{
  "intermediate_size": 640,
  "norm_place": "pre",
  "qk_norm": false,
  "parallel_block": true,
  "init_std_o": 0.0105,
  "init_std_up": 0.0447,
  "lr_head": 0.00609,
  "batch_tokens": 16384,
  "train_tokens": 87870000
}
Each number is 128 + 32 x the weight over the matrix's rms, rounded and kept within 0 to 255. Layers, rows and columns count from 0. Numbers have three digits each.

# up: layer 4 MLP up, 640x160, rms 0.143, rows 524-561, columns 80-159
# down: layer 4 MLP down (transposed), 640x160, rms 0.0387, rows 524-561, columns 80-159
up524:154145147112138142188096118221065113139148108097170091129147124111209129153141143158145106091095118154145070176135166113143126167213147144108176126112110169077140184163112133159164127108189079129100143120152141140154126123115109130134128102
down524:114075150139152186118135169081136132065110148166093105119077131088103102159170058189159154140090182100087161100162110052132150096093108144163099122059131121200178077116142073118065143104169156131158103131155131136138114158122163080144063164
up525:119136123162134133106086073161130066131138191133150112043149143144120107159104116148139194132181118139146108081146148121143097139154149126096110071178084182118139194162160103155173101152175146145153125173112085155121131178127073087140101182
down525:132123100115110120121128190108110200096161087160120160154173105110126155110174130063133032134113141091178128136112108113146130135100127125123137163088153158171145103118057138139120140161109108134108067058178182087102105121119127119087156063
up526:102211087192127136076150130112076163146066027089135089121181144151084164094156118113155168103144138164131137167085105107083138142051113130142139089150090152187136089110139114150163094100114157187203106133128106153148112109149099140122100102
down526:114113128123102114165182164169139117128166161147199154126115112114138169130106106110099155155129152146048145114168067122107128097210150101133135171158185127146090159135073107173146107142149215086078170100101145133165099156099158087095091143
up527:155118126137141153114178103065124103156124057132147090135111037115162116082197141161172120152147182097144116126160157107129155104162150092096106111205098124105139074159133189130100126191114114112113209156097180169128121061149053065080125124
down527:076088168113121166100155132184146107113081171127185155144105124076140169144057117120032172118121100142116120124131101149117178166119135152134143089136162174160095222116131094128120089064164138141178125103141095111085134140121165185150104105
up528:097098147114117152070193130149127144119084145149092065116133064142090178105121104146171144162109077184152147167113158172084142131108142073113113107143154136163126119141125147113100163127109109122131139183152127105114117149069062122162140107
down528:149156085096135121181074125089149100096098121082139132110168166087167143089143126118156113141113135175077132140139105144146140162128147148154168189079129113063126141097132123123113177121170127074165072122105151119190160117116114193109081160
up529:208119130092095144068183118124070138193139195160125187119063093150134134109141118137046119083175107187114153149167125125146149188126155138129092177104155093126116085104156160060100183156150120159132117097106139113117153131107103146143118150
down529:103178131153128118148069162137096079120155168115109069167171077120164177135140057126089177149158183085126088111040142109103160126132107082073128163110124124164163145131126122151128104110085088129093132203123109120118147156144136134121161094
up530:177150121153103159139136111110073103179096081127112126129102126116100144145096066128156096137158108093060142115190117198151151148031128168110073142069150159120145130110171104154080140123079139123136122175181129194148105062109104095180176087
down530:137148109132088073152106158089109138059144109151093111120092189173091091093166247142089139048134138154101132117125132122095115121094122158177233133147106159091137082154131163109156124130110134142085143104152078119076130191093149143103157067
up531:095108191170135048139130134127170126115084155151131073173089072133150143087158135135101096096135149138119191123104153124148143092148144074119173081164132132143095184156195132120157113099159091178109155128110140125158104159138108124098132103
down531:086188100126115137110129174084109156145113187109111124113140199133123174114085108148150137132072129126138145170113145109158162128145162124136113112114097123106094136151147147136140157135114123132115117147103098104120147095087236122149112168
up532:155107072163125111114134131089093166139144127179203148151169093133214100166090120155161104068135141170124162115141145109123155177084157118095138101140120160164129115071100046098104169121148139149117111062153146124087131174140185111150117151
down532:112150161124153123142142120152087077108127149086086128104111137112099144118153090089125155124132104020126112143109084122092129088155141173187099197135133081142145128186116124115134156127125178116122082100148184128117130185098108183159143113
up533:128091082153129108133113135117061174161108125100110120156109102136114154099112131148067138135144132120156163151137086128152180140098137118109124092105151179168051134133094173147096148107152096157123096141160170126112165143135079179154137108
down533:108141104135108151144123162134101115155165127077110109156180111092137066118111068163160096180087141135103144064096157095127098112162080101131123164139134136159185136187168154064127076117117135135155158128086056106076128100084142070130116168
up534:132154146133128142126151085115118075111135156108203080118127105089138114104127118174169118152131116139099085097152182125141088153141091180161079146119120123108094181102070101129150149081153153089164118138117159127119164095170164164133149109
down534:137140139133135129157143149104131132128113162070035132124114183152161114183179120131132145082144151148108156171171054140105161143151121094136111118055135133108114086106128154157181112168077141175156109093101118134145119143180054086103120118
up535:157102178115094112111147142122143159101136114142165111150119137148129094174070105146140162137119068153122134159158106136144108172068178079084143120121147121097152141140092077117144156131151141124163173150184081120152120140103138131144100157
down535:080131072144145154098142097182153160123104134081106176094131140114122180104125124134120153167154134106122165094143169120095174082129088120141107149109100146183105110034178133144156117182074109129100085154131151128099124166084163104044173088
up536:126151109160141145151162066144122165152109161086143175132114116079117123135104177204107068125153095131155085161153089101138110106117201128152146142192125126142075163101125137074134080148117162107062099164126167148155085142126042105129094111
down536:125076110099131071129128140085146133090138072183100081189150131126149112136124147141131172131063190099104125118110079100078130162174064082136135188109122147056158132124183154179119131130159116131185137098139126113099152141085150083119166115
up537:168138114106108120149147114173122197148140167139136111060083087106189102081117126120159108105129164145132036086086154100137161176112163158100136168072179088131117108105166177128126140061169105130084118121067114106107144177127168101122107135
down537:125112147135143180142136108177102088089172164179141140179127067181068164173133103151124176103061088103163116141162125117122128120129185112153164121188096111121117132171177087122149050133167079127146163134188206154123107083122133169173097125
up538:123098159166120133127071149107107138148138142134179126110145195087149108101149126106116084099146099144129130088108145076143118108081132135125139142035141160157163161085087106102160162164170089122112103146153172123140200146108135178153155097
down538:134097124130121145085166073096160081090170106133124145145111159144134124132090138132160106106122138099218191122153171133194132088134091145121101132141140101078113075140190101148183109079124138200148161108109097153109173131086116165120067143
up539:187152134169114137135119141180109127109129097161113188147123090101116090091149101052130144187134159125135161118161129145074194099113115085172073131137198125127088130133076155209109172144131120138037174151137190192065094058091108151151169064
down539:077127117165143094113174105085114142126049174020135046082119170119126148147133115092141127106140110118068107161128117185126089166155111158111196115098089086140109174158175116087117153095129152140180122102148051109114188191157158143127082117
up540:151125113100088129144119125122132127150083108180119142166160091135111143137134059063144176140142133126101111170158142121154158137119141131141207128175129180144153105126159112150100162098093146114117083141154127188127092174134114066159108132
down540:119176137107165098146177176109135124092096152115110153176100166144151150108104164175171158101140106153137127152124189114134165139121114121100055142143118122064155130154132203117184157141103117185091082126081105114117093122100132126068135187
up541:115096136150075096078145107072109177141119136126094123048182146087064109127127115126063094144170117167063146091137117116132147203099119118102063130154112170137159145152150110146112160101143105180097046123183111102110157119152185145156194108
down541:076094093107146052113161140125147107178188131064179194198135179110147126021107175091115126133095131122113147147055220166161099182148148169117179113129110149134151104136149160084157087088109161170174092138105081130141145050096093138199051089
up542:132142131147064161094175132129010143143105136144123146130127138102141149152100053130211127129072141081134103131164103139155084180153152153140118207144159114141125121144076162195145129082096157096100068120125123139105105163081104118174123121
down542:162172134128060135109113114095150090084153155104101121040131192135129123086159147124121077126127136178091153088089153103176116066139125098123138137187142169114200075161093179127151120115124170154141193109115094124133091098059137096107112081
up543:161197146103171124088128155152156120134161114127153095147145160103121126139155151075152077071119088140102103094160144048118106134238192153143114096116148140144103107098133091118120105132123165178090183145122125145147117149142178115155101137
down543:089038133157145136176138122116084135119107097115177077166107120131175097097085156194097156182134124114141144138088102157078141166085110127098125163138122110141142130118148183093120160104135090119181109125094149163117108131089137126089130189
up544:139118127132143153126160147090090123168110152090122150118108148148091155153122097165156105128122165116127117090144168097134141118181060156142149116158111079109123186096129134192126133089145129172157102079147095149104130109095090131138135124
down544:104100097196144072103145144200152090108179140143085134098045122133073123153132193094065161151102087127114100151077091156079118099117133116183129105136165115126158055078173164070109150086143056133160178159154184114164118142092131157159072139
up545:182130086071167159146117160113099135087179091083097070186145124165121136129192103151142184172131153098108094120103092153135150102149125114181092090132120142102096128136160130124162191154111096131143102168129154196092117111135142146163163086
down545:109105141128154149090140136083120109092121186124169189059131074176138135120098138090114057080119121206112134149127062134143146124155128183097127132113085135109171077066153108136127079078149149108122133149133095141169066125122133143115160086
up546:176139139165132100066094099173087133130117058073116109130159154134107140130109094154130117199093132136111131093180119155113100114120138159104082156093218072106107125156146092136151133062143105076139079150120140131122111131152127131152130123
down546:106131124125167128155127172154161137167100124108165101128074174115183119138102127134132140189114149094100154147091116108169209188066093116086108127139102180131117134144119120132110079127127098084152098099093109159106086152151176115116104148
up547:096142137118161109114130088144119144107145189151112078074194120096118181176164136113130149095157090149140148122115123160101068178101143130136169130146105119150110132164133127102118137172122109095124163185139119095141132141097163153127151119
down547:120131144094148134097140146141115123162153124100130128138066167139094105090153132159093111132115199186147110161141135124131162111150136167114095071127110123143172128107107127166135091108159161176118124094081103174086105116153079126123091107
up548:145138148100157147069141114132158123135089134056187101140104075154134104148122140136170175086097169131132157170183138134110078114136135122122142161157163090083048161125113117130134129134131116119123114112138192113179165139094104171198167078
down548:108072133129065154177091114086132118105091133139108160108182192056131189118137195075197166193099119130109159098095096182131081175152129143161134126104171105100125144095151105081116142120089126170188085093128107131090130128138088118094091134
up549:174088142163089129097137083159158164142128138123099121131136146123152106139094144127158130117076161127154126176162196087079171083107106119086099133144131120137170164156093076135131080196084123114101152186107142154124106158111117057180190123
down549:102135112141131178130112165130123123194059143122101136138175105136102129046109099139132112151174098108176066122130170150115135171156101093129133079141124167124152134125091133080093140185119198139123108120113060133083110086230113068134105148
up550:115093154164090110098171133130110103101107147069139181110126136142144100174125100221108120104153133136137122125142118134093162121069157166127119110153156163115057103115143091119153099023132185135089120096107133124140049103062218097158142105
down550:141138148093197114088147091123087114224102120186079117157088095128123139112149120113103150184176138102114138171128131144115132175169111120140101143115135084166182098169132214103122170184184107118164144116141187170092165112210075147169122108
up551:131097135080131045103133109078150119151118140091129176164140150148066136094111147166129150187111154099138154109114085148119082130206121150138067135160146159156181103146067153170192139134109059146120167159158096145097077120118126118133126098
down551:111166108178151155170085147134127118094135070133117045145119070124178094151159102127124137074140101098161130116154119093147121173099119108113156141145121102101089133194186138099123099152150177098114122123154156127104166116139141122136105144
up552:104122144093141138101163065163098097148137172142078115087097136109139108096122175142133108094138159156135133148150160162120133132133120182135095116211091093149125176178087126180096131103126121156088167121147142171172081142139116135075140214
down552:138164135180087114116146143088125092084063129105167150089111109116152086186124182099107166148157107075143088096133096166141188113128086069139177153097147093103165085095132114068142098165148170103150100138113120084089106191096223136154191120
up553:192138122044060175091101113141131106070096067161122151142140106062185114094120176079127069130109158164191170136143130152113110143120184134097097148105144137106125098197097124123105068150169132194177136151116099129136141129160191134102090185
down553:142159106156139068147134090043121060112177118173183154173150180173114106160172114149133134135119111116109165071152129093172192135101132141132150182091151129139144166123176107159120174134059141073105153097114150147135083177105139114109127111
up554:092126176172120110121045108122118152046102159110177120057150144146098134160084165143119089131119092122117145105111101149153141154104118107141123085165106142151066206113126117152122123129167133155135081130131155115140137146139107162128160074
down554:142076118100145175120173188133123139162118164209131141251110164080202139085081119052081123209133103176122122116109117142088160076184114136127155098131130141071080069123131178081092152106148113115160124130170079160158148111090174160109121135
up555:149128168168120114158139161092110106190115142088082124134065102068153101150139146138105148115122124113104196080119114117151111148180138134195119142104161108135138078107131131145141131152083086130165177118117153172144134095189101106157081129
down555:094141096072096157119128127204116136086142156182149162148139115139105137131142125136172086167116140144114146128131104104179209139074104153106128141084099158108104113084130099163109165159133065086105115144103136137103081067111107076138091091
up556:049124145133078143107236108118198063135128109096153157124084116109115153150181082093133117110089135154117046083085141099122137112168179168099160154112120137138078180141138107109138155173134121043137114142121092072184145113151179081110134149
down556:207115125141202116112096131170118163124139122095067130079179108139145074064061150079088088147127137113173156122221070103155074139147061092141115111165156083105142115101165147162123078156166073185166146052131116183076154129122120161089111088
up557:153125099158114171159108104100098114069139152124156141088137177119158130113080115106175124090154165121170139164158127113139179145177044123188080145114152182138089131154165079124081135117095114139104100128104119144201140104154133122084164133
down557:097161117168148132166080102221133154182144102130143077151114089146146114118153087168102162149120174151156117099098190183087103093165120158038134117119100126161084133140172141101181133117152158132139111069111108167043117059117105106152129171
up558:110142176127116099121126127066110111137108128089168080139135127089090154119132145153165107088103112085114136109115150108119105155111124186084108083128113066142118126140154141171209122114165160099116171160141153104114156113204133151137140126
down558:164168171162169106113197118140099120176111069082090093141148144161143114093124125137147095090130153112112125074073099163101152174110111131135056163094141144115130138117172135138088093079141089138168214099158164118179179067129130108148174128
up559:126108193133123114108135165080129068115159174076115111150154121110108129115136160150154174109127142096153171127078118164118166119139170171182113099163212135087078182167122056206142148100125146107144121145103115170086131146085145165126126102
down559:121163129087137145128162110172116158121151123185112164144118087153144114079106116144112164141136123073068108105123136122177188097128065160122119149108088139145154115072116130105148133126096113180079156109130094126159117102147174151123142088
up560:096090144139103156160075184116070148152167110133138093109119132126108145156171134147139096153138156106188078129182136163151121130156138123190113101130129166141159167110101102168021139069113136106125138107132060150134159096158118150178131104
down560:146178154095080146142149139124155102077091153204119133172171134118167063109195100134082140131102135081066099094080085127105171032112066130115140154093112087124133088085160081105178104151139087133145125145135181128117074139148160136102173090
up561:132133145115146137096164141094190149155177140110138148159059121134091111164104120134128072113115150142080154101169131135121101084135087167126167185156149150122169191186096119135085093157141116145146170105149083194133159121162083146133173149
down561:107149139242113136130117141105150093104144146150117166095156156134158125120119152110174170189115120106163076116065069128127137157132165153158144158081069151148109090095136101131137145097109146116137114113130117103109097143130119079119101125